Weights of a small GPT-style language model, trained from scratch on English Wikipedia.
Training: 549M tokens, 4188 steps.
Each number is 500 + 40 x the weight over its row's rms, rounded and kept within 0 to 999. Layers, rows and columns count from 0. Numbers have three digits each. The size before them is the row's rms in percent of the matrix's.

# gate: layer 7 MLP gate, 768x224, rms 0.0805, rows 526-600, columns 112-167
# up: layer 7 MLP up, 768x224, rms 0.0817, rows 526-600, columns 112-167
# down: layer 7 MLP down (transposed), 768x224, rms 0.0744, rows 526-600, columns 112-167
gate526 104:494464535481550451506484474495513518499500466418479389540498509497546485489470516555556536475513501484476524473529488494514518549550496468498553497565439538569547505414
up526 098:562507453513496499491454559480426418577539485532410534447483509517516518519500413498555530478453455507526450515578519465461446497498456497483486580470486514448507544542
down526 092:459459554548457524525469521490417548553464580578582569490528513519504499453459543503393459461494444522474512472456537457486527574562512529453468456438544469548530472452
gate527 095:490538587480516439518588481433516515532474513415465532463462424508405505542510483586504415518533502544541524502482505538507546521547455478473568517508553497555435470509
up527 095:532547515573474455485469602486515452543424561504472545529548484476524523464495524510457494507508454546513535535489557472586521495531549525525517484470498565554478457478
down527 100:505552433501506526445555412409532549517453486531466522531395503504497539484534552476472492445505540472521474529583416496453541480579551452471501448478527627503493513538
gate528 098:532514520430534468501451498526548526489495462470507541473456395426480518436462476547525525516483437487504464507530449450520523567532478523484496524553501499510537475536
up528 098:543440487543467480468432554520555518431565553481416460527514512513481477496479523530445434474581496569443501508512454531567537478492540448507493561499465543484402436474
down528 103:440407474535489496479522532458493508493477437434505537512478490450524525479463530471545475449466444477503466562504518485514514550509463454440570591450434478536502435469
gate529 093:433493570469534423468497462522504527519489498496552461519488483554524450583486559608519482564509482498544549555478499478486523575471433539477465510557532434550444545537
up529 097:559491512531541475516415555511488477465487505583448506460482539542463460485443477524488502532512501442545497536482515510538575450457529531481470588551459554482533502446
down529 103:479476450475469443555455497470537493481544449482549511502524487473482493570588621491512552451539531449531474504381462521522449511555493456505489570460506562536397498547
gate530 104:469475492484511572508475535479490483503516493474598544458479586517440508461501536492534476515514549507507578485510500559517457504488445466538460478431484514463525520494
up530 102:567497448467548580504497542465431484617527509578522599525518501518491523586481499515451573490452467554469555527482497502488463526512506572466534520491494562513463412461
down530 099:479499565506486473477557459459548534420543514460441477482537458518475522486496475467509571565555442548481543424527519528472546478499470501509588542456539542496489481528
gate531 099:483467458514533484424463466495486575503494470494531463499473483486531439487494490534482513495456510522440427459530538480529560564516474530523396526550528452459522428483
up531 092:519473469545474516529474502511507444529472501487486526450466457447509499492478485494454554452486486495489533487526403464558558501513452516453477516513498549562533528452
down531 100:533482523546493487470535408509547486527518457502493505559498530551565521493521498478459453463517600468455512485549539490474466449474554533559535479452543480415467563493
gate532 100:460454476462463525514492530424456581499533520446530489442483487514484558432531443500490516517522463499545506495497473386515473548514526484471511464522496554524485455485
up532 100:513499473438478460486500512513510446524478503409516509546453525483505536530494530528506506484513501500488472487459448530528532458449494482532537511571524576478464495551
down532 100:517513515538458491541536486421479493545457461438437474440531563462508515462472504524544484509552533440476498481489517476447516476498489527400460508518554484549461517523
gate533 108:566481497476485502428492481409423496490507509536557474465520475496536495526459518474549525445476502507486425552477591491521562531456502483564459437476534436461500483448
up533 105:491611499544506548483584489548462487553482375562482549541605490519455555518500445435485511541506564512621529556494476489457542506434526502472462457486563589450500497481
down533 102:466489503537469480564445478542560445425581497464487498449539556490509559540555490563467520528523485499474476545588444528522535456393507520485429542505441493518541549536
gate534 103:540512548515517436479493488433553487506430569568490489489517540424464477475477474431554537487493437517562474521438591553583443522471428514489518574448480537483519501568
up534 096:549510485473428475465458471497546538445542449448513560458445537488540554561514573458537490517530478467513477522513493499527500510545535521593437529500521535542511511565
down534 103:481426447591498480489496503493521480584526532529543462548554568480480446455547511533481439530414454504513509531461448550462496525470478465482469443480453453522512434500
gate535 097:525467604524534525536550478493511529494531531499509509494523509509490525496466550521449486417532488522497524538537490514517576526474517490533516518527498429457565516464
up535 097:480509478472445512507526477497449519507500517479436407472458471419498487539523437539438460551511497489526481534519496532569519539534500535540564432496505509457502449538
down535 100:569569475514478456572510452543505513554485452499485492492561508486421565541451518559473538419470464471493529479493497468553475529544451478504501505526489530515596561527
gate536 100:432453597469443471497490571420549519458501466485539441539504452535480545521452465449565483559475472440467520557500545380524511545532467499486559444392405494455466516529
up536 108:540428496505477473523593469530473534547475601535528440442475492482476566512515522469508545507439476487465455514537488471500516521475533564490527485465485443471522511516
down536 101:481474447541520536496527475560496531519546458496482507528510509474476487528434543550502506411475520462532490511537456546487417533573524484531500496559493480482524477598
gate537 100:503488485499437494523476534528494497533541500426539483516508505550560503529551489488485463510509434488518395521449529501404484596542577510490502477469534484467512545398
up537 100:521472521538544512533466483471470444487446481459499480560536406430554460527452560469509480495453429458510578467520451435487517511528498497472493571497424480482461485499
down537 104:453522504468450513554487512509470514514483485513452515443543447415504510536502462458492460485535471499531559577482553481555554493458515507525575476489483411537413514450
gate538 105:510477504420505523504543582530554452505523495519498428498523560557471472536555503477498493534471466517472508422400540437517485457477470494518498417541526581560493539444
up538 106:511604478579485529507478468567551476519439481553579467527545412478508453492549491475530469474503487485536537533541536513530541500524475450509501545528574511562529471446
down538 101:512529567551450552521462479507535499472450504469533436502478518539527497502536464494459513565451481479496554460449474558527510504541496463555549519515438447411502562431
gate539 104:502489536461458511488471519492385531464532420430558532480490476452527434516545519487470552525497489517482551530396474429507507521421523514491547486531491428475520524517
up539 108:550513555486448580406527489497443502467487513522484509549509449527520434446520514468487509520517468495483520505517466510463546512483524595533471483580477427517412460461
down539 100:501567585556531399456463523471471464546540467497498442455505530435554497518490503549542528445509474445527466540598521539519478453494537462522495499443585491489600520494
gate540 101:540503455585554448551465508484459498565580418501520508457493410469442528527458526456468532492480524510525467521514504473503456571569564519529513412487490510527461531496
up540 101:534417484505512527582532536514514501554422490545470448538540448483515424500495524551526503520464510547496504448503522538520486450506538482553536490504541492498535439465
down540 095:460460533483539566480459468469417529488562488449524464455492521548495491501512457470550497541556492506491480557452498463481526532501458501431455548548513420556521508486
gate541 104:471504462470442537456491543536494483514528541508536508525464466537513521491464512498567482536451468471453465533487484487511444533500547476433548423506457488572515490463
up541 104:474421517527562430554449499585561521507479473559494468499486502492481460594469537516523483530471540502533566500520550457465467498497477532440476480554519581441493509480
down541 100:432515456525473545483528505539491426562493473440483495492509514503463544447518481459498550529489415458495469402393517469509545518445511538491551496484545498481446588493
gate542 099:540536569473478588569496532445469446501505580512494508556473547437503420497488517531540433524539450497458542439471499466533570483481479492516442508584444485591464465524
up542 105:513472517492504439484481542524525522449526413529430477561535479575434504507497540504425504491515492554500500518538480434506465522524461393569537522437486501490504381535
down542 103:466580484469459585490470545560635553466544503542489485458487466514488417529490515529595485433484552435511466565491502569539468509561484560517499475435539391420408531506
gate543 090:551578567528498582479471472468543549470534479504455548505483464476493522524447474430490491451556491430567515479505494513491522589446473514481476484487510528453473598529
up543 094:542462542483532459526508527497503560478505549526445543527534493558508520466504490481480571517519527410479461501473509459504443521487486584435498528537485491486552465536
down543 101:484570491492548515461448505495518514536455458521532507546451557515485506510477553476535521574465514439537400454396436483435502541555504411514525431462445472440497506524
gate544 098:459534491525460485467477500553575478495390526484510570483488486453492475494583481513534540469541427523481514509497526503518536453520489522471499516552451501511515459526
up544 096:502491515488452456515525481455499507433481491494523517466494512454476477554541495476492468520494535411516565555531468472532406504527477513517419437552506513448521492491
down544 097:498526469541454538512500471483544561582469474547542495489439484464535542498494549467487506499477440428470482530379469490472544464481533446439546533482444507516525557423
gate545 104:477490548540529515481457496506536516553512486484445452500600546560601533545491454488492506583518498511518418548449553491442500576467469490525470467445512446475564507478
up545 105:523539419404530443489526508503512565560499521516536470462454464466496491528525473567538539521491501519468503452474565525539504539512478482534565453470480563548504517470
down545 097:490452516435501481540518553587553595511542522497506514505515557520519441476480544473498507553482491560447479465553503556488493563484543542574498542538541451566514473432
gate546 101:485381497491497437557480523497542519498414521541472401555493477518445546494403507511495490504519514402493489443536510533551492509521560478554500467513460480451462451493
up546 102:573577599503536506547583558525552517447508485475463570461486458517518544494481520497512528439512530536525497474469501510524412563538526587485446501524590526477552391518
down546 097:502487525561498452500500496459476436384554464469543518521490471481629478519481487521554559461573481484538516528503472496531555473477517435473488522542484469558539431502
gate547 105:502485517511509535503431503512494469460463567444604515546539517495500520612533447465566504458576491502461554525427426593484467532476509487480426422445468460449501533458
up547 099:461541565410473567470501450505575500487568498465542475464470474525449474450510479536555465528560520444547551532521471457481526476465477491504517460432501472486442527421
down547 097:558498523523469551456445573542494531568454498483424554572503497492557474531571465518525518447429534503519492545484499503506471569423561533496464473464491411543491417510
gate548 103:549497570510464465523437490483505524492531438525531495501504443520406445591469568538496458507513543431509495483503487526551484453556551554534510536474422561502481536456
up548 099:546512483507521482436470532512472502471528427448420560462484535485503529514508488488480502529523486504505464464523517508582464498487560525502466474467525526542491510390
down548 100:471500445460491529524466507506501515523572552547500522483537562561500519468567552490412444462550435441467459484416500455527484493541532427550451503488550480502480484449
gate549 102:517469495471479517520453489574464493464509506455537513517507561513507451475470501458536440498500474462536488346496481509548513554457526483525507502440493525474462558476
up549 099:473498477536534463453487453515422552417532504530427452538497568499482505468434534519491535563573454541518526485536507414492541550446490468545481512480546520434539464429
down549 101:524455441496497381450589497548550467465472439458536473469497517503478522447504493504485509418515419472479568422533405495491476552467556516480544509472436474478463456469
gate550 105:512538555562479574555418529502482484543489400462524544556562579475455573569524541517564527532503571471543487481501492495551498562469502516493470427492503480548589511531
up550 107:514529510504502503594462589487519415496505532493437484542485524512512424519527496471488534457524555462528449487511533458544526444518498534481497505510539555528551526580
down550 104:450544500521525494564500519522530393506492466536510554502448531540454521486460417470582509532453575523440501450389508423516513526488451520454384529482556526513389461516
gate551 095:562482454612442490503453588526483483476452446473472486447549527512480559439467528414545438491583498511516480507484520522491501455546462550480485520525451537524525526487
up551 098:513497492478477458454491484585403449500562468461572483515455472511501510558511533503440544532519530434559558535482478553503483518512549510494560510400573467543444523465
down551 101:466470477481505438460507467484459499535512502433520551545490487470458413502459535400540545553477539480498478420407517532500451522532443496506498540523537470505556453553
gate552 103:465449492520523498479435434491492540513504569551492580553530497573483519514513566534531500466501467463509528491496546493482553471492478488539466488467477507529638480482
up552 102:473487520451521508506516502605479574405472463555520503497525464485493467484496456481486582512492512489542506456507558514543490506460462522476436453481465533453479547541
down552 100:510494513456458516473504578482582468554562486400499455587490494485497520478508458442522578515438495502482536473396475526448451478387480526460516486521425499503506504552
gate553 101:520477477411467494466534519521460498408487442504495504509447454497471507497500531554507529535524462427451546554517475522491494515538535514568509477515462529516499540507
up553 097:528548572510512502541594500484545552512469441488488465524544419536485475527489495522508506500510542560452538489483502456450476420448468468429449586579480516503489482493
down553 095:534504495563448525442481595497515568460534544594451467503560545498512502489481426489512496561425481519455472470343508501527561497540477496483518558504548471533395500532
gate554 107:513445472490494524504463471480516448454484526510476461467486543534452507489478506448490454546451529511476480531539452487443528518528533478433537476526518468443468459526
up554 106:572531544469447421516425551491482421544536420527501581478495533550483493474524486515514538492544501513422483494504536459402522516431505484438474552461467595542541439516
down554 094:452512485490494530540545471474517521564539511494517461523565479499508517583574485482570435473479477528567524576537489574529487481431512514450451496493473487509561489505
gate555 097:529498480501451475568478534472480504461574403450485513468533559543546529562528536484573523525504528616413548473559498451462506540522475482523420533414512450444544519440
up555 097:570450437482519407416512489513514561535533538451570417567481587496478542433542567576492505505478482521487383536517474525454466492453464489468461502482545507539473519481
down555 104:483507428499483500497628522505514498504446547490491491488588430473507440505504440530455521576493499490532463489362488473483512491467509479501570514497587513459456500515
gate556 094:506485517470459578524486531561568447423514473510493376515571434500497523539493504495529483437527514535553510466520452439490414487535481505468472482484484475568505572526
up556 098:608525499562547467508354523510517501459543448469500566514444502522533513468448508514574508533525521478505536550515496533492469486537510480508532526488552473543467452474
down556 092:534487437517476503506540516467508542540602496506531493554500456483549430485459494496520476727486522502552517488385442488492431465443496527440495501534493441517598508487
gate557 096:500568474467500428521499448457486478500500473508519515482583480521514483513504482497521519522504457505587520504512495473507504457440577461510602427486484505595552605450
up557 096:528510516439535470407467526505543475405524540439433599484583565539467531464441554426504503443507439462505453512564492509454445511503444476450510541560433512487474440524
down557 099:526500570605534460615493523460416490536522460499468471500544433523480559474538576553518475502532489457487500441364503485538444451540506547482475487469514521472500547486
gate558 101:517427466457547465520530474543463568532475518459469458490498490545495548566574504503529490557503426600403524522471505558540507513492501541476501487530490498455510453469
up558 099:551541518502506444566576530452470531508488450498519577489511564507529570459478468534462523444558541509448527518495481457452437566482515457508496474503445494513532483483
down558 103:587408428515479541458508518540531488454509515463531554526442491400509563557438449500495479462471482498462548486484517465525442486456506510499510551475391514512483441489
gate559 101:439547518495419474512494455514470511541505404430505473445492472474511478476506531523479517532537476585457512451479534502503579440500549523532513484480456551564515598485
up559 099:536472501502481551499459473514522443557491510505437533598526495488546476514549554449563596563517503539502518514433511498495448568462504488504500462501570488534470529449
down559 104:463451544451528493477518483488556519467537495502455537536527570562526470512460513553546457448442508474419535474457448449526504438491537491468517537475538544522487512457
gate560 099:588498524555557529561459451448516522559489423466505539493587499562487489553497476498470451457491528561510507518491474562543421481514557533476516452473421472450478501592
up560 097:492587395477466447484508547491552456493501479514548512445495475449517565459502493490543484482552516527494404535493500497532503497492559499531517522567381434489529488434
down560 099:493476533549534572544538483454482426469502472507473465459412465583482447494581540463493477455517473491566502532493500518574520449488462579472508493533549544489504518479
gate561 100:529453556436530511543548438554502491459572517566587506443453545490525477485496444453501447494473509491501515514489511495591420572564559466534471479502502465529499422521
up561 102:497497528454522485561529549541567478490485530401457557460493531568529542502470482435464457467460472470561586478491506436522477541448503514560529476469536631480508509456
down561 103:567449510490434497551479481478487533523478522491509494502554534453472418507489464458498545543475539512497534521482523593491489515440486516430557563494442465444548520531
gate562 097:527501536485519493546496548559510508540503445486612519473567495490458487556452530525510417518486565480504544490524499505575377505514481521498484497454435546484447504441
up562 099:445521502467518489499499551550448519541397517549474475544502537489528514495471522494530545573512538471547495492491488559522533500495588530443439494503479463422458492500
down562 102:493563512533505477470471536458556495535468493481377526469474445465558434443497453530550524475465490554477528521405526500428489562481500487541566472539510555549488485547
gate563 103:486427519438551509515475486515514526458494437503444517548519545439494519499514426523538510582497574493459504492493448478534507459520520479518550467553522427445549530520
up563 104:472428429491560493442535484531473515454520542461507520476508560492555485433460490557555504479448506514483578472510437490461537498467472424526544511511488526547538548560
down563 099:504498556545462567502549435523515490522441510506569531537564481552517520484539514399517479548477520511549551468430515567433415505546510542499535401519513546504541428562
gate564 101:533522456556458500451489484463457512502548509496511524475527504461535524452503484499504559505560521485478478522424508523493580501476497490541509523494474445382466473418
up564 102:488558496482375488505521514526541401501507496492521524538447550531527527520460545451480457501558496496487562505515526436563461495476534497425490472505496491509473500529
down564 098:469484492562530493523498600510538545561446460462473543528453478540493467536459476479516566468429495522427469504428446570522601497535511533444515464482465502508449522508
gate565 091:547534430528533541521519436496478497443476506490478517429523566581580472477439494446551445527520508516487489494460486466425481466453463442607445535407526418480509484462
up565 095:514511464594511467555514515484523550547543515560533404528517494498488515463486448452574491513549436493496508488492482490494513461440493458565534568528501496495519450516
down565 104:539522513497448504499528533459374508486577477579487527496461452444504494464482530567487525540456488518524519426504573515462494487512514470525416444450487520464453509477
gate566 102:406544533538489563585528472527487488463476443497461438506474507514572470446490539488525504526503454442482496487482499510498500503519544497561505465512496482556562504462
up566 096:419542465478544504534377468541466431521466477537523493554464455536532497574492515499481523500452517540506413409543416472514432482429498509547519455444490552515472512515
down566 098:526528532429535469485505487525516505521508455574544496528479584445478549515513524535372520484513588553549541485536508517538513600433520510514537538567490526393450510516
gate567 095:477462443537519505545490541560514463561553519546569460426541495472449439513557541489438450516441524480424523543511549486581470487461521457567530534531374553518431515516
up567 100:468537539484526513524492543493479471452535547488454512502500403514522513443522484487478523557522452513446480497459487440501526449498552463561509433493556482493511452555
down567 098:499471533548512537453469545496422473454549477499524484528496506486487505533414566502474544592476505522524475549509509529553480536482446469540453492459495535514524539457
gate568 097:510515524526515512488477525438545520438541452560459545460496519411596442499604465480557459527488521450434544509498526468536498458506536472514512459519464516516542505535
up568 105:479483548567448531478480452489533550517485578511598513520508477459518573551540446497488537508550478551454468504466499512531449492515456474502510445485467559421459491502
down568 098:501484593536487487482546482550462456454541493462545490443491474548551531453469508554505488413519493461553485489496469518532456446630466489517468473503458500463524466526
gate569 094:508459432445488459532576452414483486428468543461518451514472488418523511558438446592517457474496488488491514492481553524487622576540431508470486536521607523555523544454
up569 096:523559545497465416472475525486485438490426530464513432552482481456545520431558516468517551478446492500479486521472575475494510473499488533480426427461577467551511394556
down569 099:493506488503567545479460482562572555491469537519543534429460449531434452517512424496431437434480597513557547486444524461572459470464418576495486509522484530390549525504
gate570 092:488534427546451480508517441516553496407508482453467507443453532435469507512525456516522496542470463525528551441445494475585465497567517462543496524532551433505511487535
up570 099:531539502465490469445506585516551534453551447472505473477582544510491583557528504510515513574547477574542558492479526546464494539614424535550496501594446462550497519539
down570 106:467477456487508560539525569536494520509514482492480515543523504499576552507555503532475422483403480442482452559599589568523560472508534503547526500518526510473559442477
gate571 102:547526534516509483524528477464432526479491475516454503478564455513524506518525582533535541495458481502502495508498463472576499536550504541457457495546503511526481451498
up571 099:436518439481537516498521478475560504425424488474516510476473480480539515541500518486476563516533475513574521500483448561530482500489512497433453394422486484413460490499
down571 104:486471496475523491516500500448453446509528514475499483482444561490462460508478552522505518494514521463504444445500542487410461548489504527455478521478463492518593493537
gate572 099:493473496462530584483583536494539561484476426483542546483480476543465446541515473457498465532435454503521485539487526456555498539432506503462493504532456465537491525452
up572 102:531506438495474525521475494471427462486580458542460517522551482520492536412425499445471497517460528447520564488532508475544495490549429527533464531475489543569573471517
down572 097:519506506507423423504499532525496471505438535465430453461460563496539475437539524454564487412477511482461512471652474540459509442437489592509483524439544537498548488524
gate573 098:452523485467515522488464494464497485473537428546477565484480495544472489480513526524461550537538505436475504478452430474500480503564495447524393513530523557516520499482
up573 100:492539501496489511556558461490469508480497473538461488532532541452498505463545454505497486495514568439537515485550532480432541493466476481523501461573428437457527457520
down573 099:464440542482483515450401470481482468480506476505476527499538476485566486490493508526501565568527462524473584533652511431450527469584508469450508523480514549481524452497
gate574 097:495417508529508580562580506468452487469493523565526508521458489497474502505525430467547497485473436438598463511472542489502577537532533550532514437523508483550451446465
up574 097:426423521508506532527520526486557505436451501453526607492490496559503617528485497479493538420468380494484549443528522487469537497500506513530574483471440494476441451482
down574 103:568538520560476457514547566440525474556545509491472501476458509484535377491479456440563500472471493548537555489479484489530510542473564507483478508563557520454469584478
gate575 113:452489531507456528559496549521522498522489477462481481566595526446444518510502556452581473523441527528489568513567427505495486462459500483483514495455509548496467573500
up575 110:523543522473469543526461451556489457521434520396501548413559475487486507571514443549523460530456508477546513562538457514489482489507511481473440508524476557500470499517
down575 081:494502511509477500518518462493470475491532533596518618495505508542482464455506430478473438594537488490522433549714510466453500482444515562480544557519514483535529512497
gate576 093:524539547525504521421533533510536556465539494474492551524556503493506535567507516510534485471482490554552602544501504505527536538472580429460555456493414514515510542476
up576 098:481450485550459474448515415464466517544479408454488502466523539531504551501525513468480517488507494465470441424483487581472551441543486534478512439475475437438446448508
down576 104:451529513467523511518473540482482508506512457470451415528475440547504508507506481510618425513526509527506509419433457419441490467519518495503506536492482482464511579523
gate577 097:556525495517514583555483436496487416521448474526579449575528502500487482424469502512489453546406518538518521524463486465523485466380506504461480480488536456554540521470
up577 095:489446490573551563492493476513478462534527564541547501495505509505519433521462570497515501520440513612479540509563539458424454539544536563506494456507569479492532526519
down577 099:531519452521454461488545497502535478429545503441518537479555494470504518492517476506491498518529449481535471508583505506471469508549516510519542449480536528562554496508
gate578 102:466516535432454540477543451421523523478478530476540438517489502477487499474550465507505531524458453493509510511415439478550534532476475544513471503506478506509553467451
up578 101:464514577488565511524483524494573504452574525517508455506521551504516562507533497502484415531497568509452493498510480458410496477581478485549482529424486477473462515564
down578 099:488531538531462460535518477478492505503476527499486483542431461575541533532454516518440586450446490450473425488531481508505531510463491521525417522522511451544477357473
gate579 101:476537480414507460465517507533505472493521502554500505464450436494446477484566469477501477536527531544435490474426455485515496556535488532529495514511499514446561517535
up579 099:569456440496487554462568456490548497518463479547517472534556464498535556483561456364553433466467464563468504585495496485519506478532477582540539456533547512494470446519
down579 099:461463485479510586435521457491483556547504542507542473528483511453517496591471517422543524602540610407581491498554521494494458405537449488465484513452552468535521508574
gate580 099:514461448534510544500494549514408510517563440541509457487498500450479584408466510547499481484469528513528468516485494434497513534521539488502562481482507536524450563471
up580 103:422480489505518463591496465509477477477509475565526476534534458525529531484451529488492531503505542518544530555528515444521508563552475500494446447507543489547467502511
down580 102:521526511436491477519471499471513505521495461528463470540475478541542481546518512512525501403474519426364439432563512541471565490503505548484522536534546460458486525548
gate581 103:544478464556433496541502421451468533533453500523457459545542461534403542500491447458536466512449499542466501463484506533518497502512578543509506498560538482537527550538
up581 100:510463460484505465563472478476526443475500483512451529512509532522567480492474458478543459526524462465528447476523473476512557444451478491501576513442464522503510505486
down581 103:445450527506542502543553452502532505494549375468528520546532470533434524438527493469487519602479522535497542420493526515521467526543518517504514528533476547457574531478
gate582 100:479556540417433489482449416459551550485490547506465448469525593535538475503522477524547524488495454471511532444430522603495552443514534523521584487454445448508482497494
up582 100:487511534476498475459555462461566459462562506541507423577494542498511481528511547465519500521479502513462417493475485594528418431511465464492465482524525468502459534541
down582 105:486531469489557422515570528453505566496480431513426465600484450427501484509494466504562498530486446483515475571490484492471468480466532495464451473494549471495507457513
gate583 101:517495568537490503577506453440440520446475467523491425525559532469434508483529496479476524536381507496525518508519546514454516552414504495516438445500534492535425529530
up583 100:505504468533582574518503503529549497499503482534417487467593541434575509492452502498499488499473500507540430465587519476491538534468516511607472391481475492526543500498
down583 105:571487542566454418500530517472504515442473519544583505494516502483551446509450489502418580551493441499535436532574515480480509548431582494568556547494510517543513438412
gate584 101:530509511533487490519509492519461560468454495542453439537522522538427508591453438476550471532428546553534483564495485583577466465502562555515454458506453467465523555545
up584 101:512549454495508568524569489537508506557384460476461507458459464469564541524526518444518452529497524492498526433515472494489531438432453428552489488429547464549471485493
down584 100:482486507418468513525494541491416522500542495454496528470512464488485540560468502517438467509458428473485511498510509443470518518441498469474514500503534478469456509464
gate585 099:493486491524549556487460472510510433535512450455507499511530512542483394505470496508506496508549493371457513514501492555503406430518470449498473488603494482472492544492
up585 098:453500493469536450464505505474501507591546468462467462537498549510523538472537502478472560464550486505534516484511470505474472406472464518429524519490479558523454530469
down585 095:564549541414441532501517477540470527472547477512513522500477534469503551404509478488499433527510469498528470505451472519428504487513498492377421453468509437477481535485
gate586 101:462505508486548511554508409561481527493488483466502476567498490454465525491532442481516420464551511508545510510484467554520513459499516458538473451529485495515539577525
up586 101:557501542455572552486542493524474411467464527445501471499533472476533477461450548541489456507485505601558508438509505443495534444514559523472531497530440518447486444504
down586 104:518516492553553445479484500526525513522420511482580507530534492516500485553486455440492465572467539445554458525576415535524478526480496466475567482433462536500560561553
gate587 106:468431466461474534516560444458544509525479480415482511537544427523534488510530508576526424557499429498525564513535585532531580494475540540509519541514439479464564511503
up587 094:494492561461526552536472471524483517494423458476481546549526508485501514457544493465457460527512452453472507468500479492521501420484603492506467482497491440579471569554
down587 100:523455486459459532570523492497487495473452455506511516448596485502528482515547527474491508494504468510522528474512475469451525415456552527499476492397473534574545531485
gate588 097:588474497519475510512577464534475503532464549483508463469552537481434503569529471522482516515547515474522532512515519486503456463506435558499464486559471553479514599547
up588 098:466524491445575490449550526483536514556450503536562527544459502499447518421487497519495466502473535509509568567484505454548449514443495505494495460454479537494564523506
down588 102:513513553412545529473498480500501463578525476525397479494512490480478573505475432430508489532522539527496463553517451484521438491469427458563511491482500412427486510467
gate589 096:450508555494467475498536459545447511509482465501504520500551560507493449492480476465490446500450465548433502470518503557435491474499530511545519469523523455484535572461
up589 099:463567470499562474493563485484455472466538469495565429478496485510453529464500454483522516556525518519519477502494438553428475507517472483481570492496561523494548468529
down589 094:439453490523526472487536524606577528518499525537446455516509489451515494486471557482533571435450457442507520534487536543518441528504453469516496523529546430490497526444
gate590 098:504465571516538516508434495510520493474485542490511401497470501511490477462442527505555497540493427433535416481494494527410526458524540476543486513458566436537482544494
up590 098:520419459463542510522436468528468485525443461523429498563486537579544515474491613476562500476477469487469489499480571530469564508573494551546567556510507501523469583585
down590 098:550508533424471439437471525566512536436529518500416521439511557463522509514505498507482478565571563449483505528525470514514525514533492510500534478519513444419517498494
gate591 099:434498466497452460463476501521506506503485489577480519504530524547485482409486484551475552509512522484472486570446481531469462493458558559478516434522490465488564498499
up591 102:431502449495530537516539530486404535499553556470544440490445507490520507537476562529548495510511550495519616478464544519515587453506491468524515489521440563534588508468
down591 097:514457484516475490472506496558513528455501465515422543453496500477499523545499543489512534459465500579544514479440540530518484508436491512520489466509452451501467489522
gate592 097:474441391467449488539462422550464479493538507494497482535528468544404480471552497469524479555476388575493562529495490559479566516462492523532545479546533496457551471515
up592 099:484506529456474524504542510576529538566420583459542466516461460474400448485444581454479447548561490439506473462500495531493489451513508528465540504444508544496449489579
down592 099:454485506498562461529476483504517510501491447499501464459489563542500529522510514508433557516595475520449535537421513545429506515449461477502518544611506466560525559517
gate593 104:519461490509536557474521597489481489533517531499513481564483496493522537495525572497468578369425506503386497449519503500504511473524530546504487441501544474490506511458
up593 098:508491478458540483542399445461444453486497513463435525476444473553559519446491497487396488458496516555548507593615513526471437469537514487482466540506506515487445437480
down593 079:498446578500435552458552493480553494484443463536447481493520539499487470523515479494567511402535504474511516417725505542494541547576492509541556469492474491514536541494
gate594 103:490430548554535523582494533473492498426548483529435439464531461492536502532498489541519447536496539487484454490467463410521549536508553567577500532483445544523514458529
up594 098:514511454536568407518457482515509454451442457523473511556449483531470533584453480446494534510550509496477526528452464507550520390501513498509448547507463477527471598489
down594 101:473465462524532576499465516509457489543509590474500523507473488482541526522478530439512452461514573490534495534428477477464566548565529557523467539521434535560522498502
gate595 100:476556548539492494508507513429473512521488475458472447455491554562462396564507471566482586472563547430454466521444567558513568493476568422566445456535514512516468570452
up595 101:512561491475528555438526494488519575566531501440467373468517476528494476558537443514537528497535484505495487452508449486569479534497486527507596549505496546556522573469
down595 104:533449479464540478522542445463479474455443502437531427535506490490522501510507440521511462361388532507499492475582495517496498508568506539476464410504456503451461484540
gate596 097:434536474489552563511509518519477501523522430557498520445482519544449471472549549471587519490532413534559544504456462507485601517521543476508565527541463506543487487449
up596 100:521502456475502503529534489488496526502471443583542468504534562529544582376551507431493508439501534531516553556527587482492524453514530510502524567495560556500442473518
down596 104:483525438523545448461487458464614423520505549495520429488507522497541545491505461434524546510466460518471443497562465452495483443580433448463520486417527496401465492561
gate597 101:528448497575545469502609519431528490501430478558491556495524483481518429490585506486549503543530529466482532518501536424527555471487545552488498474498477476500469535501
up597 098:537502516504463503525503510502523551513495535528485542488496483481473471497448472501472514474553488516475554532509518514463508535516561520525480514523473549512479525450
down597 101:524515536527513490454498423554492512452492436571535515522484534446526403549536426443447426487549458429517523487488489497490473516463476529500491456506463460458486541501
gate598 100:500537466472517444485562574563475454480459436463456502453508473485472466519459498568545414451452487489455520452539463487452492486481508441535414442501472537501472513546
up598 100:510567449551497518551481453555450561456430525469433506520488524567543507516494510493465514584525490483558550538540529498488464496579508470480542522522505516443478551487
down598 104:419509473508447526411502430498538521515573494510518494488453508461462531503489544522528535443473453518498520545483503471520429500556526578480509547518452532491536517472
gate599 108:512494501462519532496537454452502505499523588585524475549508514506509531429434502433481431553459558509489446506518457463501565466463510453529506517546530439550472501473
up599 102:523521518484486624443508524495500442469539446459464497526537459475523505489448598448532541496457467470424500493442535511502503559536473535501474501402479489538493470476
down599 090:492519532492514483513566457464558502579481556548545478451517553519550499438492492477528499379505498546463498535617480472538517487526466485535542569514463565412497567473
gate600 092:491403504509502528499451501509585540471469570539543519446495541543524501449536463530513472509473572453566482570487538455487551487523469467530443526418505503477492529475
up600 096:581464406515482518557578508522433477567546530519461552501516562563530602497432551511449562486516477515476522442515479460519557492526521509515527543510493471444557525529
down600 099:460494532495545541445455458456436480512566500477481530514539468485535472498532501438562495549546522499501518500394492501460508557504454475516486602499473473518505490496